Weights of a small transformer language model.
Size: width 320, 5 heads of 64, vocabulary 4096.
Architecture: LayerNorm before each block, learned positions.
Training: a variant of Muon for these matrices, 421M tokens, 3212 steps.
Each number is 500 + 50 x the weight over its row's rms, rounded and kept within 0 to 999. Layers, rows and columns count from 0. Numbers have three digits each. The size before them is the row's rms in percent of the matrix's.

# down: layer 13 MLP down (transposed), 1280x320, rms 0.0314, rows 867-948, columns 160-239
# up: layer 13 MLP up, 1280x320, rms 0.0822, rows 868-948, columns 160-239
down867 099:563504464480460554486548455517511542467511526564488475506343512502606416578560453443479487611407500482417439477445402616524548500533460607445410456470524523500467525427570618469521518435505448469479443547527547393510573399584563485536471519
up868 104:463453460504466586517530500461476534503526568594421514557497447535512513508501540475585494479533410528529501427391472528463535525438489510507550488523431548433524496431574444570466493449536493504483572507493492463394570471543495499594550505
down868 112:468630466465446385534535498514480471479444483449551507515487469453584494423525515484562503409522470446476486559434476518502543549517478453519525505560434521442497399371429445504429513395483458434498516520504553414407457551626506539573426454
up869 105:516394497546428494471474475531500594486513517545504510540543504433475343561475489437525471461498490486504426505571551496481508421568513537538419563594499544502458522524479502498423571400559514584576625505496571542470523445546568478437449465
down869 106:509554436544478479505560472472496439590476476588499562458525375555506531455471486473544502503363505556536488471484406532483519495464464474592514523466482469470523533498562407426500486489510597556521590492511520542466465442537479468447526482
up870 097:514538487529520413444491475521517550478485458469431483505477414511416506459559483532505550525451534375512458529477504446537510516519485525621421482484428484466505554563549510516505499433433480572460523502519470541628542520465638563561476572
down870 089:491506583397553462511609504500419525503460556574595521492452471419548572491383584506587501547558583529497590546487483558478603535478576525523491454506484595560473545425461438448451553496446499541408448515470446497593540596539552542383467477
up871 101:534461518498479568498496538446566516407541459481493516554489514457445449569573510556399512501552552537458538504495542552476512593518570519465595525487501492497560508499545557514532479519506477517554416498579478590493526496568458476434443467
down871 108:507513514469493433539559469427515475492460528576522548543502502560430552517513522450459453534533612525476579562508479416499476542461453560506495471608510593442477440583477465591447579524516425508571498481579456458538479503488465469592573515
up872 099:541468430486487483558618474499532442491503501498430440497465512517496531540576473477456551526517602520472570500505522577593467519524500589607478505491576507484463491489525447519452479469508473394491428582427388453496555555413473521517561561
down872 089:531537495461434500419464517490490473402457475472527537431438541492551510554512401567492505620451455443460524507484410400472446462554480450513494551507522545548489517475555515530492444528515578527466380524503522510527444464561463449531458464
up873 100:501486465423593504522458490452595478478599526508474528463531482480428489453449517620504446536518469449398507518545460487504483493403508518536510549501437554405561594539551562475560512509493437488511543501513360472592531541444434492587507507
down873 104:486597501497522567519437491468523538464553460511456636507494490494382470361464439542635476433471485555448567419416440487528492429540461472363552493552495529453484517532613525515543592617448610489451470425549535547502481605461475485530492549
up874 095:565517480502444493449497492519535513466607517516570496496428525470445536508485482485517412406540474524435469481410550487551430513499481549545412529526499458547527527491474400564527517544472487428440559496510473368510461506611542521481504411
down874 081:557470434493440519478462493478490514482501459499492484309498459483540477519541547525525504525546509549494490461501478531467505468498474454463507473538426496423505472505441629470501535502432545411293461525560523513479565564512523482586632480
up875 087:466518558449483479457538574475571577533498463505446472520533528497600484458470527513557452444474514451568467489442483491603505491483569434497520480501582541475556516528437594506546525483433481520421400534586495496492481482490431424481452524
down875 083:427580535520492461567374503572469456504456445461476442525461492536397518547479441567536508566525488585550518493574535622463468632512477522514515460547423412530435486443592471478443504476484578466560504482428523508510507506457581575513502486
up876 098:546540568520516576523504486517548468510547529481508503457495469438594456484625559495443551537511519509531517401525500554630435474518443613590527497528525493487495537475495463486629458486445450523476501466447504486339441544518459479556485480
down876 084:539454431455556516481478506510506452541533522533454475498493557518551517498579414467586464428488490487485481531513403416477510401589547503442503471431381505416523441631574502556495555560553559425361567536518504551575481446470547443526481526
up877 103:551435521399519414499504441543510524518505570514530466487482403540527523499396528566591540553493520507554418536517572482428575497494459464570453480485528583466496501465424466469434483503549473550389462442503526441512556445385570417588514512
down877 111:573483492485464470552432496532523485334497494514491463597486539429473426448434394471440418483570468466492499459479473551461500496477600512497523415461632508626530451415495507576539504514532457366387412447476487537552481569551510495570523460
up878 110:530514484449550541486504535574487520485554452471481466373463519587453459489392445569493477480531492457443472548533574503486516583542554425565504549480492451538502417528453453458435547464462535382563520504583507475494516493417465502449517483
down878 123:535515482437458539458445519506566489515590486457499475515508542589492442569517486554565518530442588467484567546460462409443615600532527383489454495462489538575421430436574508536402580393514506475560505517510507516487525458387438420584437488
up879 102:539463545489447608551492525365454418439517530440521481564603549451483471456551484454468474520427465477553492593490588548547511494486461528470410483490530463438560560527543487417358423489635484487492487500556627456621399507466576455575493468
down879 106:481497382501533443419542488542470502541434514415504546489531457471471533497504568499513566517499496452494502561473431505541493410640503481618469562601473427443556532429546529568516484504504436440585550553457423447543545566562539572553578538
up880 104:472454464455464432519502548547546565518499529388552498480539643512537446538444513569458393509453553513520475565619473512480440471552434468545504496533601448457545481483556572556484444527469526489539454388557499432505556594523487487491514394
down880 102:523353510474516462485508422523464451514599470541491515557484641502551527494440500581465510482551486504532530457523525567488483553557434525461504541589473458512511500464467541518470552484438573460541437501384515531393471529468425449526550532
up881 096:558478531506535492551461448508539477429530441445485504520490499590500536477544514463418518499544469452445377485511523553559538490545508536464499476545482456543582536576384542495547417400491560560566472457491453553475484489480504527437476488
down881 088:407476537460433445496497560504424414452429534413451457522538557550440459577585464522485503414519465521409501595479458560447472529551501485459465534549550448505548488491491467519545484499407558538420444487543602529503437537575485551438452590
up882 103:456513513508498547494486474526479438508478408466460551581473444534429407432432524585459425465472576472501494548494469477497667521495551483482518536519519528492475445589428420603477434546541496509524575530549430556589455416556514504566516531
down882 102:583474524530453550424471604524532557547473530611492591576504505575454484525477504492579439500546469503421568534476520589541489450536435470346553540435542512505529478360360461507509399435545562547345535546509517493398530460523513562518448454
up883 096:505519538528466503579482480486597531505424505566517461602484472522390548461517499499504513426448487531434502503419547429465523485468393503528484514529542486373386508564482501488455538494495426552428507460486518482590325553540573546452451404
down883 077:633560453478584428526514572426443531550521355498527595442557489556550508490503572529536516631544444479427442425486451466510498424502429554530544444506505440572546539498495567509499463565451477557271496498535484500408561526436487531521510564
up884 121:504476394529420473542526503496589441516574512587465548505535472477482430475489419500479459252469494569455476448435454573528504536500540458470479486499505567518603571458466488519552525502474455470567499561524573532531477496525523526354541581
down884 128:407499520546522530543555506485599479506532476492549494549495550490472447545494430501461578553478412498536497495458420446463514492448512521480483542511583559466503545479458477571564518388598535466539500553555581425487538383581526475486482502
up885 083:400518536584423482361483559417536557452458522558510442502526490514407527470551399443550465502509478498586544495517398571574446432459482512503489475506430555576537573532569528454517481536543477518563494477471525494517483523482464439533429444
down885 081:435546476507552448496466602495436530487461457450512520493443466467522412430477473443495494505580479540448462559535509459452501559513526437534488515515561431509469539519531496545533472439501399474734523487484469614525519539416495589509430416
up886 109:470458583455480475546471523569543478570637398528545485486444517511501495532447543443511477524462506485501464528541527488460469477495503575520517547469508566518542532424561473532452469525551509447487510504582513482513483533531453513430597467
down886 116:506594517475511399343469525531572470436576505466457444518536510508563534404449558500537541398552463411569574525419502612575514474463502515449558548522438497539436496509598556519546517533498519488483451524539470465498488485512564498494513557
up887 110:465425455445437635522415511589472609440555421505483479495583424429515549513556513513492509527516480486534463528473531454545526495520516436476469536445535514502427545536482534507507497472558517386508516463515409609476587492430490564446438485
down887 118:431582585446472436482557626443428587459466472503610452568490568442537460405499495521450487522499456594435533540473543618545468467505589424511467518468519557451395452578482425549490568516548563464510470532569483489508565451425504459501386449
up888 100:522511458528577534434521479483481554508439514574512531460527539463587570474483492499452481523504573353528562454511468576501441576552491435542461479598525454550408564526454602523453512532558453555467534430476494538414428513497478517502534553
down888 089:526493577503405577604571483472491584498422588563447511500506533483519477494437494493461524539548488500642558485552482426509466509519506587438467452504471491453410452519478463506452516568490521423405487611553539488392453448510499623523508545
up889 103:448429458471486440452440453532484452486567578518470475487463477495519543474551497512478501440431441525497455464528584640502436512532463545539529550450501555563557500519564454546578472514522522412485512499633460506575368434593497502590477546
down889 114:534570440472489631535498503615568526533514555542513446580500468487508606517577555463502453438366493500508637488509511482536511579535481463545513556418537487529368535513581563495464435562483476478524641532499490448538530495576533462555393500
up890 107:427387469518481453522492499443563445562480522600454518456438437592516563523540513531493506515536510495563520551450502499504468497532497514490530492504577426479490510486494517442453526547549420503484622545565477474545547685536483443521504451
down890 102:484527521430525473562385597509430635532475583462494497576460467504483464557485481516469508498548504363612498485516534518505540493534527492591475523505582511381512480480504552581383489440504512564497513544417431407492446524562545543529469517
up891 073:576482457549507546531503490466601572513489604527564481475505486480523499450435560514426500570364491460470498466475436441407466567448456473475442304524523511450509470462538524536568520512433446488530522525494515523514494439539486536475500425
down891 067:510500482477553537569495598495415467499487552414452514438498521533422440568551420429559463513579451513435510446457526481547470564507511543479518598530465515525447588544530482491537574513517491474307446508551463411502492514589470442475496479
up892 105:534511437449445545508490590496506522537487457448447465493443477466469602481462495485544530593516492500524438466466507504450525460582573519478489439510411474508384519512481504541443485482567531540532441524492593548492549547507516466548552504
down892 111:512524546548497487455459488577591475461572594459495479418553501450527468458430524442484545496457462493432442498511496494524473518602494516431410455478492565580535425424470446509445622585481503478468511459424568364462513518440482447412456546
up893 101:342462436613537539516494498475570392504492489480456585468616476500518491481511487503445478398540595449501532500559535476541593530410458543547445550433509555515469448474482510481488512524480520471496505429523475559480554509543448416522518504
down893 104:551490348574552497468584558505511546543458554493448504471520425491520551595470510665513551525556458563483488486454475533450522509558487470561510508512421486492498606507454430460483536502510497462585538549495499562485469488553445525637387479
up894 100:563514468458439513517443481534548489586484543541507543518422532542517449407482519421485591519617461501488494501541548575481467535515477457488545572402522515493440600575473489485479475385542445542514494471537509567558492561480443555537423526
down894 109:399427556507484462510537505537468534472556452600508443523426513510494585439524481524446523540519539511495484532573523451482561473449462448516460478443384457456556535505470397519490514532468520445453507648501605552494534496537573516451470497
up895 045:504469540513456557442491505530565576516485491453441514473490582432527467425578583568528575514474528532477452496451396483365502491446398573440488359551536526374550488551493422469467456528454505521586507554570485505445505500596482510455502582
down895 035:420505503480562452588467449432460503482484454577551533509518524613387521489487497425519437515455491448556403504488571557649479526486500487559529542530491477576441528423546535542544540541521524488623440487478459532518457522482432360422513402
up896 090:537535461536523556476553547460555522546482497469535487499414445540510504540526485519501520434449581440539469488528476457483507503427622413554418448534552493578489499476609477466546460604533564532523393292427542583416476496525478517509457619
down896 072:483494497480587544447458542607497531543562452496475498594602568448493523570509552540475540529521414521588422471516527618541445479577453598487417507465490526486516443493491503577550501421506515527532485546645532512550525553618436526467524428
up897 088:464480482552515489547497593562472511557479586487609476445514522552547380510526585444458593531515502502553464513519495501385521586494474432553522556441579563469472555536578520589451543549464603538453454460586557551524471440478436514448428560
down897 085:556542455488589430486497454548508414490508475448473474583525355432534518510460576482611462439563500622505481588544512555503380446475520464512544553575445479486447467518511447480488520491556489519425494483515577492476518469472452404481561548
up898 100:511440477543495437452476598482546505498488424503474543563465536465505473509546423579453465588432538505444458467594553518530433455546568536606501533488490516503472551525468558513471501465593540544470567513479504545566514453512527512486546550
down898 100:491467424461448467562467561466531503511448575597469566481509492618525553584532547576522526561587442538614517540391471462618423476444393497492523420500500498464503509524484579486515411511557405474498414549491528512463604546517515484537518532
up899 108:522504577582529544507477429516444468479532536515524592486484462486552393487481558456543482502504502518551521489608602482548423532512484549527485564533429525473400569520488427545418449559373478481574488487509515466498520568441499479465487565
down899 111:476518520463466522530543447412553487571613407416576468562499408519478465489467488551513449530527507501510485461523508494510599500603484371515527518425557545431498475511488477500530469450468548446610530547533527516468428476456483527494528520
up900 102:485448459445519547503605459625542556431465401456518435580556453513534416546524564578427402517422553426501534506500522474445489575482533482412485537509554432474466542565524482512468551447459447541439520482514459553534485481466463414555508536
down900 109:499455548463497500471489520437503525538447529487467374606403446437535544436458473474447557573514460508532529507500500512509591454456498473449515543459528464490557453583413502611561490522515492525346507567573514542560474478532408471483461493
up901 102:479456509404469510461527500475460541595463534539442544535478494537533477446485437585400482477505461479474465456501474515464557483457521502454518485512413439484435486492440547550522546542519585549517523549542536457478448540486539425455498455
down901 103:577508427487573542460497596506511517489587444640484462609476537446418460590386538437528491511450568499361524473473380536411410488480506438424547486575537473425549451526549415445494492416460518505499527452584446537579459482504460510535481435
up902 099:416474421503484436455486577417466578529450551481464490464569519539473619507589492491492496452474470554453492467516479527489527463453485493513481541512605382514451617631488584518476427531481524473494432514540449441524455526478581529441544582
down902 103:551505437455503555510602471514431432477498431566471571485498463518433541510390495549575533536489494560530503454487540491451517523498466451428550512423478572425496520506404550457368508524503437483485511477526559554599628495497477441524498566
up903 092:444503511500470460481574485508521542493487487521489509457515444454476521538351497498509488552525523456529541624559428468568604482402415534505506512504543573544493461515437439472477470413542483534476534435526586487465477574449493489417482477
down903 088:460411514535560508499481488429487568513477510482434476465438468532494503588544510531486472542521426445499462526454429507477512558484420500485402467562436464507499603492636511500541526478469482432413457343453468502454573547472491473481542624
up904 092:580538440442490598526498453444470522469462496473476510413457431547479451472550582510520526470474470494460496492464558554443521444599517467428564495538486573482538448466590476494436556562537557487511512358545447536523473515462515437531461447
down904 094:479505537534563479541452462483486536494491490516517522494504577538487530493460421493496524516566529518543456501504494450486554485567500446571494471493484561484455467585457530442451384492475586425450519513502526515590561627533469368559493448
up905 108:515544536500470551501518577456531489541520504518425461504565521580439442426445477513502401383456615550433468555458426464473600612553461440495391453475513463577518504543513531500525459349536442500614445479455483404549515512514404474547480483
down905 109:506553483536409547483468528405593455410490590439553511529503599573475446506477488470459453481518512548456569584551470467432553535526526490530546474521583486429471496540418596571445486494463473466472489567506640527443535472545530475405459585
up906 086:474512512443490507423501460556533511458643503460487493528565536486490515501518481513483626459432466468499469458456477507524485542464514521505408547388430474488520442564596494537519514499488475422443506521453470429461471597517542482557541532
down906 073:525512555365564571534488468571401448463431549532488487413554457535470546549484517500485414498489556481512456430523522437488415513462555549493491506574588542465583549479511526563474492530493454507440483503573534494507557535507475480452504487
up907 093:492491481513572538454528520491464536648486567499469501507514441543540569515397396507518438593550520420498566537492471500529539518475512569455502497493454588542491483492500552483483556466554526585436422551483453464549559460430509487483410434
down907 082:468462464479578465492457494424497564490428488479492501487545466544559394550476415452449449477568478491469518486563499456443521510516537416464465556535602533453483446531567534440444498475451416538520543496488536455385468542474432585484554498
up908 095:502357535460484465434501584532510478472484493526493589468481575468461473551491462595591466531438497474589545628573547485458506541465428525455460445532494440493459453497475587535558484452446614442558551529528592399472490496521401546489540454
down908 091:512554526462475463496543476443521582461505494557447437455494450530497431426488514526451503464494513461514519559449464490575447514464480448510460515581629538404490491530496457538475416575557531550432512479480574488556494442518492452509421467
up909 088:482531496540511436548480465574489416512494565570522446497469459459358513478500494557473464509477389538385452534526529531551538521463574544632384490431436534552502500515546516485529482462535537551507424472398403566400568601393559454646546536
down909 077:427456523484415551515551482557458570510434501521535553572542596532507419582570561488511519484417597416515517478468532510520556435530567494529543448467579525440540463473493489467475507506549534555403437473579575576540480440427407528414540501
up910 102:458503500512631461497543534517492581509506551565517464467513451470455558454561434532504467496437457477464503535411461489401460475576451545479489504577481559413518558521615506481531578550477536470530474519490546521486571436436488491471457525
down910 102:589549519516386490497567409478500503498543453556392395509524497485553475465481461413500485461399526531447524462502510484455536586571561419522456577498494520566560496486570534584481470435384593407496501496424493547540518513567522499528468511
up911 108:446376394511451521467527598634428497520588529476583527618502453563493468555520570468466536462469416568458467579490491479536570518449469466534540537523546515457483525499456448557522417570463496427430556533460443436531549542422496526463517493
down911 108:481550385500518440514420515488532569483431570409465478484516564461427503480463522545529452460449435537490543552468436500444572497508394512507420525489549556542492531472531527457455506476487496401448544495543514453469530527395548487469595491
up912 098:467544450448562438564536547585496587486586451523448497543516542503479519527490457516521458522473507439512441465444544444540449500420522510563559467567522525506509506417609513462456467508550414467418520566601416514535519469517465535545590520
down912 089:595541509350541415489572460488519511533477552569572551516561392511445503453593507565549421549498532507573626482459539416564513483430565438483528521444506494447475439572521457547581601466483535398394450458574538539477440467468489533555460490
up913 095:415548521481508567440528558476583605462566500444435533527545476523477511641508433561585496489456547457483489458579514550515558409496603420460408502483481525464532413516489458472567502370543635457465497583505425428539457522468505485543554506
down913 101:520515440477517475467455514506501491435509506544573530485629502516533459611443519508501490541532567464539566541420511523554484465505514544340508532469447552563404522506522575424467521485517486442448410537518532508445453419466481611466555524
up914 104:496389369478503496476496526551608534522521593454522533478488435402462527391496571401523528411483481574506462497501581453426484477473521593466454525529481492484517551491473565506545498481573628452573430544449448513530480571453472550539521483
down914 113:453466522495395527392537550460484477519580509517479417554456493617604481481550556556474577476494501483597557467468570505570471510497458531475551538522449501404494471586442474467487516529483556501593502486548577534551544616456608494499435558
up915 103:555552603460493519433502522551525432418544477445508457469487532423447484450446540431470519526512517519508429463516418466458470478529478505482503503611613468531491550533452456549588495454489443511540456468606571453506549451504460529488527575
down915 093:508465427466502444539529503506578444504575518505540501415524416516591468495524501508408441561540493477618532583495464556495441577484414496483510444512438462536450496479518510571386460465437576478522580430484547493478447488583539499484464470
up916 102:488531519472461463398527506487457579453450537477535533481518547480491453469545568486578579389480491493549451451492489540506491444500507550574351505590510484443450585469462576565419467527474426451490452440578445453485499492466445437504503458
down916 097:519519500484559457445542527532524547579578529521489616491467529508485505521464486493463510500574460450533410433528500484536533439573557553460619446501463458501465526534489521469384454490544496467572624509410455512515450437440515529537384520
up917 093:537507505539480529495567677531517468474472469545488477509527471500536509548484497470502411461493522471451524440482505456427474470487488396440469506567484560459513523453509543493467508459484526475551497504463462479477551566528537506482500462
down917 094:427498468468521479523519524516422568520496478484514486523543490520434528436464511487544495535512442467491512482549462429530502370538477584290560486488518517498522571534400562440575464504511568502691452516567494484550448501529498455496506464
up918 105:470527517518521508470423457445542548451468410552535510596461406480499493469567531526504438402540430471515490426537450554473509449546543534508449508611517466504463382595519484522504446524493601494569517455536449476454580412507459464466501529
down918 113:418493514480433444465565530514473480563538553545542365412489460414507577412462527549439514457449491502587495503489405495564504558464448478565492578520504521538571432509501510504514516532471474570501501372510537500486477449520517480531397490
up919 100:451522453504510484436599540541493581544507542366430432498460529587436589507467527457465545441412454528557556535561423553555439469428488629484559491510480475528491427456511548520524532454499498464473511530531474574545500554477487392490650495
down919 084:504517578419523549381402455492510518491437521582499516509513501475479405468394378545444505490601504496609557498489428568478447453493545514472477550509535457602467494561385541550519521561412490588414424518538533478490538498562506491510458532
up920 083:542501477505516390600475474471513501567494481626506517484556471456439516513432611524447421493468466410485497546495468524499482402404416518500509457447524493493494413466570444497476517426498417466527411469520455547508469611512487500475446523
down920 060:526512525420494406524440516461550512493553410522497494546481464542457483504536526512514594595474477532509521523515474539532544526504482469473558527516537536583578551534462547467504543531430443551558473462540430485467460520524522525526520467
up921 096:535523545538507444550521458462432394522517503581452499513445510483490532516502420502544493552492571466577459523494483440438487555490533504609407501497604562506546513524500570338493566508503463467469462413494590538504526467502521535484457443
down921 082:651501555463587497446461577422523544505475446480523521512517491437490429416532551544485522484595431423403526484523438490490469495491483451476482512433514525487464505541481486587572474452515535512188497553427446524538534479518408532581456528
up922 090:522519520635462453532478524560550555587572541494545508428508516583525410417540461442580508508548522425480549489574507536525583504472489567465477456500513565555553457413473481508462532474501531488542546407588418576542500532468595489499598563
down922 087:479509454502606565440478519557539461506533402469464428501488559517446447549489546616572576546486434435566521461492492590424447533585543493504548489512580437440367486588561507487504514391423516463343585543557510544493581508522516422466557502
up923 097:525483540493503523493472426482542560522532540484552406508546531595495504509494468558493369360455563508550453523413538564462557564485503510550409505502538482431575525452480454506533473530528465489552498475488467441520438542552525440585593529
down923 097:553511507513519446552547517480484605574506544457421516502518537471486539460569604446508481561583536494485435503542590576477607458429576518539471493447479566543443406454509508476434464541450503467595457403528395547578509548448539534455542465
up924 097:535462513475465473509535492465520399466534492478599389470416488519465515550454529515373617400466499468483473499500474467573396465507454549559442512474416575548496464539519552444495500493505566541555573511463491557575527493514464461409467472
down924 090:498513529519473471500430469482511608441396448471514481495398504443394446481543544457541508629523497514453487563468458502558462415499461447588458457530445506454437464411510509490551492488557541404493503549488562524537433472485435558515508581
up925 101:544496451456537527527519461449553554499473494542361451474450490452564498481508510617517537472469535556427527480567518534545423515587490548522437476492549500523439530397532484512547553548536435500466459559459368539532515469438536532483478455
down925 082:419572485544566514447514473498438484483451489482546462474419555519419589527541380519429471439582485409374559515415552499495464547508522480469431440489554466511481467471441460464545526387554508467209510544554494433510516446450457508566486497
up926 098:511545487500461455478489476469405537501515519478521610417548505492511515435534534516615522523532560491444434604506592537443519505528436501539527523434453509547510515384538523369400520488420489548533441488556444557643508512531524522546576518
down926 086:484504542487583584460516447447432486484444499562503541436465426456539524496473477472536495567563502445343406570460504469465559523515464503519491624559506438458539660439489525494501461549466459533421475547493516478528517477418486505432492502
up927 108:479538425515471564464368456442528482516471452450411445465472459491493590569453555465573529505508471518527516492583500559469432579528484471584545456555461521503422516436437475460462468541425444510454516491518487487486457452474474483380595446
down927 112:474559552469524382518440589561461455497586566448433564472458437485534403536473541448462501421500443538476526484489503527532436500488482517574526536522539346524591422545538577560522465473492503452495464481533483531532457410495558446523611605
up928 094:478431493547478503519524399401522466509435515477451414472584485464518470455560545529534560426553517506523516513500494438520529529560488436560475481394554645479405501496516589430488430479488433506521545534494328470531466486454554515423552543
down928 086:506600468509494609411552542454471522526587434478478501422490535515510606472485570578428525485600495521473461574467487554514554537472553542463425490502474443451488430515488475503520480496538629513351515504499540538636473439581520493492506438
up929 100:563464433499485558472539517529531541480521540495412514415553486495537488494527505491559522482431518528508563534492576577445505524499550413468505537566473496526495512442655539504576584476502490345518536539545556558563519511390442495513560557
down929 096:560529417434531503576493521361493519479476450390426440482448588523483558485455500462498536509503498586484578482482489568539507497555466420467530552535625456592471481487433459507534494482506439514363426564513416449510414388424547478470474482
up930 096:513528437492549488484466524540457487437458549455519473490476585497456520556433454478487580510520593562428525621468538512533530447544500499528466483441445533404477500568557423492571499454463548451499494526456479440537493532480543509446525455
down930 096:539495549523527484494518528421450547484462490483540526390468429441515492471464608531475602437478429513551509495590556511529477389577469544565555504401614548490474494573483632551518375550456514534481567551461538416528574398383544477545555557
up931 112:516564441551532643471412606493578563591488466488475429529453493428459498521530550517543524448598449418588396477557516528483590473480440540490534522524429516504555541408491489498511498423533561533421466609457381561549411487486495490506432482
down931 121:438450547564552502478419511541499549511473551513502485499459505471467533517452544467523468503558410541515462451518433470476517445474523531488458482524441444534480449514442531527642475543531520492346550452478467536463504452551464516529417540
up932 078:549463402435408511569512502561416586534444454451479445534598551591497529505463520474503509459517432498519473427516509581580484492536478449449464584454480550492469458494611513476572483604509553499488526321488553565489536523466527489437517528
down932 072:531469546486510540590419535459491487527453489512566468616468428461494463486605534472463494474531639540459441533534537389512483522479529493567614457514565522523488498510538486498408476458449536464454570565361497514492500608495451472458470449
up933 111:531447489501454444511397521408524488483493556453496523508491550472474512587464525478544409496467458486571483465513523475581496480516509528476582431551396467566520536507524491460439465521446473500493414512470495502496544459560513410477564511
down933 116:470570367542543605359537522501529572522464558511520479514445581469542524534498520461522516453461579474581531540447546438559510506516515519452488465510462568542489493517443516442495439511440502536472482536392427539511473381465599466470431503
up934 097:470486430525479476532564554518515440437469434512416488489413547496471472524497475450499492464554611452542529367539490603532556628423561514430450501549471410499485580640481428529493513574490440407485451498543359452463524569475494494467503531
down934 097:566503506493494424498566445472530548581531486525478495479494481514478477490487547497499432569533496474517435481507476503528521456465497488415490418544498490479518500471455450525455371513512526463563390471455495564474491479466494470467435538
up935 088:581476512510601455435523543513472473358587485545519469493434495527476501436489478413502447484557482479467406531497499468420560519451455502466507475525416497501559498495586497530537537538583596480428539552511536573524460525400516419429510592
down935 069:561493537518425544441569566523528540446501493452490443433513491437596570466465524593437510527587527376423490513514490539502490458458404545466551503523480481494488474501543388446541470473548446466277498521454546525478422512571418462529533405
up936 111:517481546467508552449533626475482458458435502524424486532418577513457457579539436461484559481495445529530496636492553407477507555554592491527456577482471447464530534475522620501521567433578501558540457495556518561555537552509458515511370470
down936 110:385473540532544473534469510387542440571530482607442497536485561438521485509410529479456421503530585596513482419396507524524561598496542467573426511467459529548532532557494498459504522593555498542519529510513552467438459535464526497471551482
up937 094:530569488412561498489534678535496451525549541473490519506469467470387478551525584428546541487625475517479484534461476439518530490479543531507503549526552528497510432499492520468551521439530434436542388588503444490596407588506505505505453480
down937 093:541495479458467407500542549487492680501437381452453498505445490594501473468393518513452568563575482544436470507575544531475437510534529470438512506442510557456537545467528551473470578571579539455502506516460545437475555494548526515546495404
up938 089:492522561483524460492511482552533520624566491518430480490469470404437563478551414435450496461498404548530519628495519481559500447476544570522417501519492472505559447426519595450485465464508498484430508473518475459585495444463478516485565525
down938 085:434412539408493507471480493511473441556510576426593498507554538534581485578405478673529511493450583497474590510473485444458517543464466467449547518548545533542456561480484490523540439518502519441525572575466514462451460488489483549470378524
up939 111:472567500509442489439396583519494509492473515523536490520482618525482407528500514497475511437557540454469555502508468517559611450464570527584514428490659487551509477464485481418527463454521381477582534535629431416574532488600462539540492483
down939 115:513511455561475473590496550448474419578433545521582457483516485532574422512542527539481465458632513502550509531502534428525542431481526461476535469415462450416534447502489484504500553591513496443656553475516439490525466598544492586520531541
up940 111:470465468443543516464509514558530532465494471517500537520585566505408453532428521513489525475481469513519433556506469563514530482533538475463506549540584512516552483468485483505476413574524527377442492363544475514571471481495419417458423500
down940 122:446435413589435452438505424484534643483511482566507459462441514478512465410461464541528516514496480448542468440649462457578476375479436477505578662472449596516425440495426531529541480553536379440503464561503420517482439489462495434480464554
up941 094:468489477436551492595480508499494556462502451363444604549627486483553568557548546546557453460529583436457471513469514498472530608506402503453583483444459573458518461532531417542475441483494438492441572514500468453419486496543413530502525561
down941 088:531492532507489550542577460498532557529491460452574497537511539479493432547423618539459476420426453491498504509526478600493516521516480527367566512462451523518560464470597516512497536526498454557496452413511525607504468579441494345460469463
up942 097:454618496489515455488546512532581447549474502543584547459462551527450504499519553450528505503514469534499505405499484501473420465528507548446439460482562502520447567437549486475444543561463467536507434437556551462486492548540455455426569494
down942 104:459524470534537482496534507515463498593442466585480496528524421534557570545488457433556556537434580445445542419448525399468445510526535530410551506522486452449494434484507537453539454501379516484467504514585512480437506482569561555497435497
up943 091:514534525532565433457422514521402460552514458480527593464470484501473468516532441440490518378437492541391467492466492481531424539394476532503473484476480550416542477530544514558521588462530523518462398511469570531487542558524486539451510554
down943 085:435471489507423474579447460463556537456454561456569525504491566514570497397546497450589436519511566515422454475505452508526580498426550441585468563567476557489458605460426438504516496385505535501565488577545462491493496571450556524525499443
up944 098:453444551526446450472450528474493575459511543542509535609492459442548400477565480520468408576415505487591432546543468504508468558577509488478558526529381513549471472473480527535387571459507507545536415536520459479491421387473543564546440530
down944 096:475540561570545496450453485495493481530562532473441516476521527414549445358533493488476429559475448470501510445489491506510466459579543488576521514507448543336530532432560532483417496472521554538600433606490576424444501546484473567524540492
up945 106:494502527493556508643556469511463512533540596481508499557500445508540487487436512520503503508459509544477497494566478593544522425468600463521496490526541552509466484499514454609420469540448557528525473513507530501465524571501506399463461467
down945 115:410484555573424438494506547600501494512543531532467547527511480550513448502478474467438517495523411563442522449424518466527452414481476571521554403556556525397517481558571480384534455545634447531590601548374468497516552437520523469472498563
up946 092:501461498506552539486502463475471433449533515377496481576631562425446525493447527483500458569581553511459480448620416445466539441475535533533458484490502457437523382397601466474554531531536470515489537479518539586486432411548472558522475507
down946 083:454570500539442425410451567563440514500537453546542549481438496508483496583595462453522490520444540527616468416589475528473518520489519471560563459581524514522529532457502686473433509478428568492328496526505539388432567467461536473492418509
up947 105:480500432524479549430527560474483510477539448558463501500471494533496504505510635481454443517503482500478499532556511587404496477495486424537475600478522394449484638461482494475546436502384526472574483464486444533466417513597514497550504507
down947 106:471377501589530547484511417560505405476584462613418496477573496530597494471538481460473506580489566504501496534613510558564497521509467527457508517474505434456337519564468543418441506497478525559610422474469504458462495504534564514502445445
up948 103:464463491469490540392458496516476385549523483572542490535589517448460456485428442525492538549489486527576396419391549550429471473471498505599530469524556486471524458526506403451452494499532608556426456559543475503521475548488518502529472499
down948 098:535437558547552477423488512441443451482511407496576523601559563548564518398562467532537403528627516482438506511408482524477470507454508390550586541489564460512416642544496494436452512530518477503443449596499562529445531520511498523483595529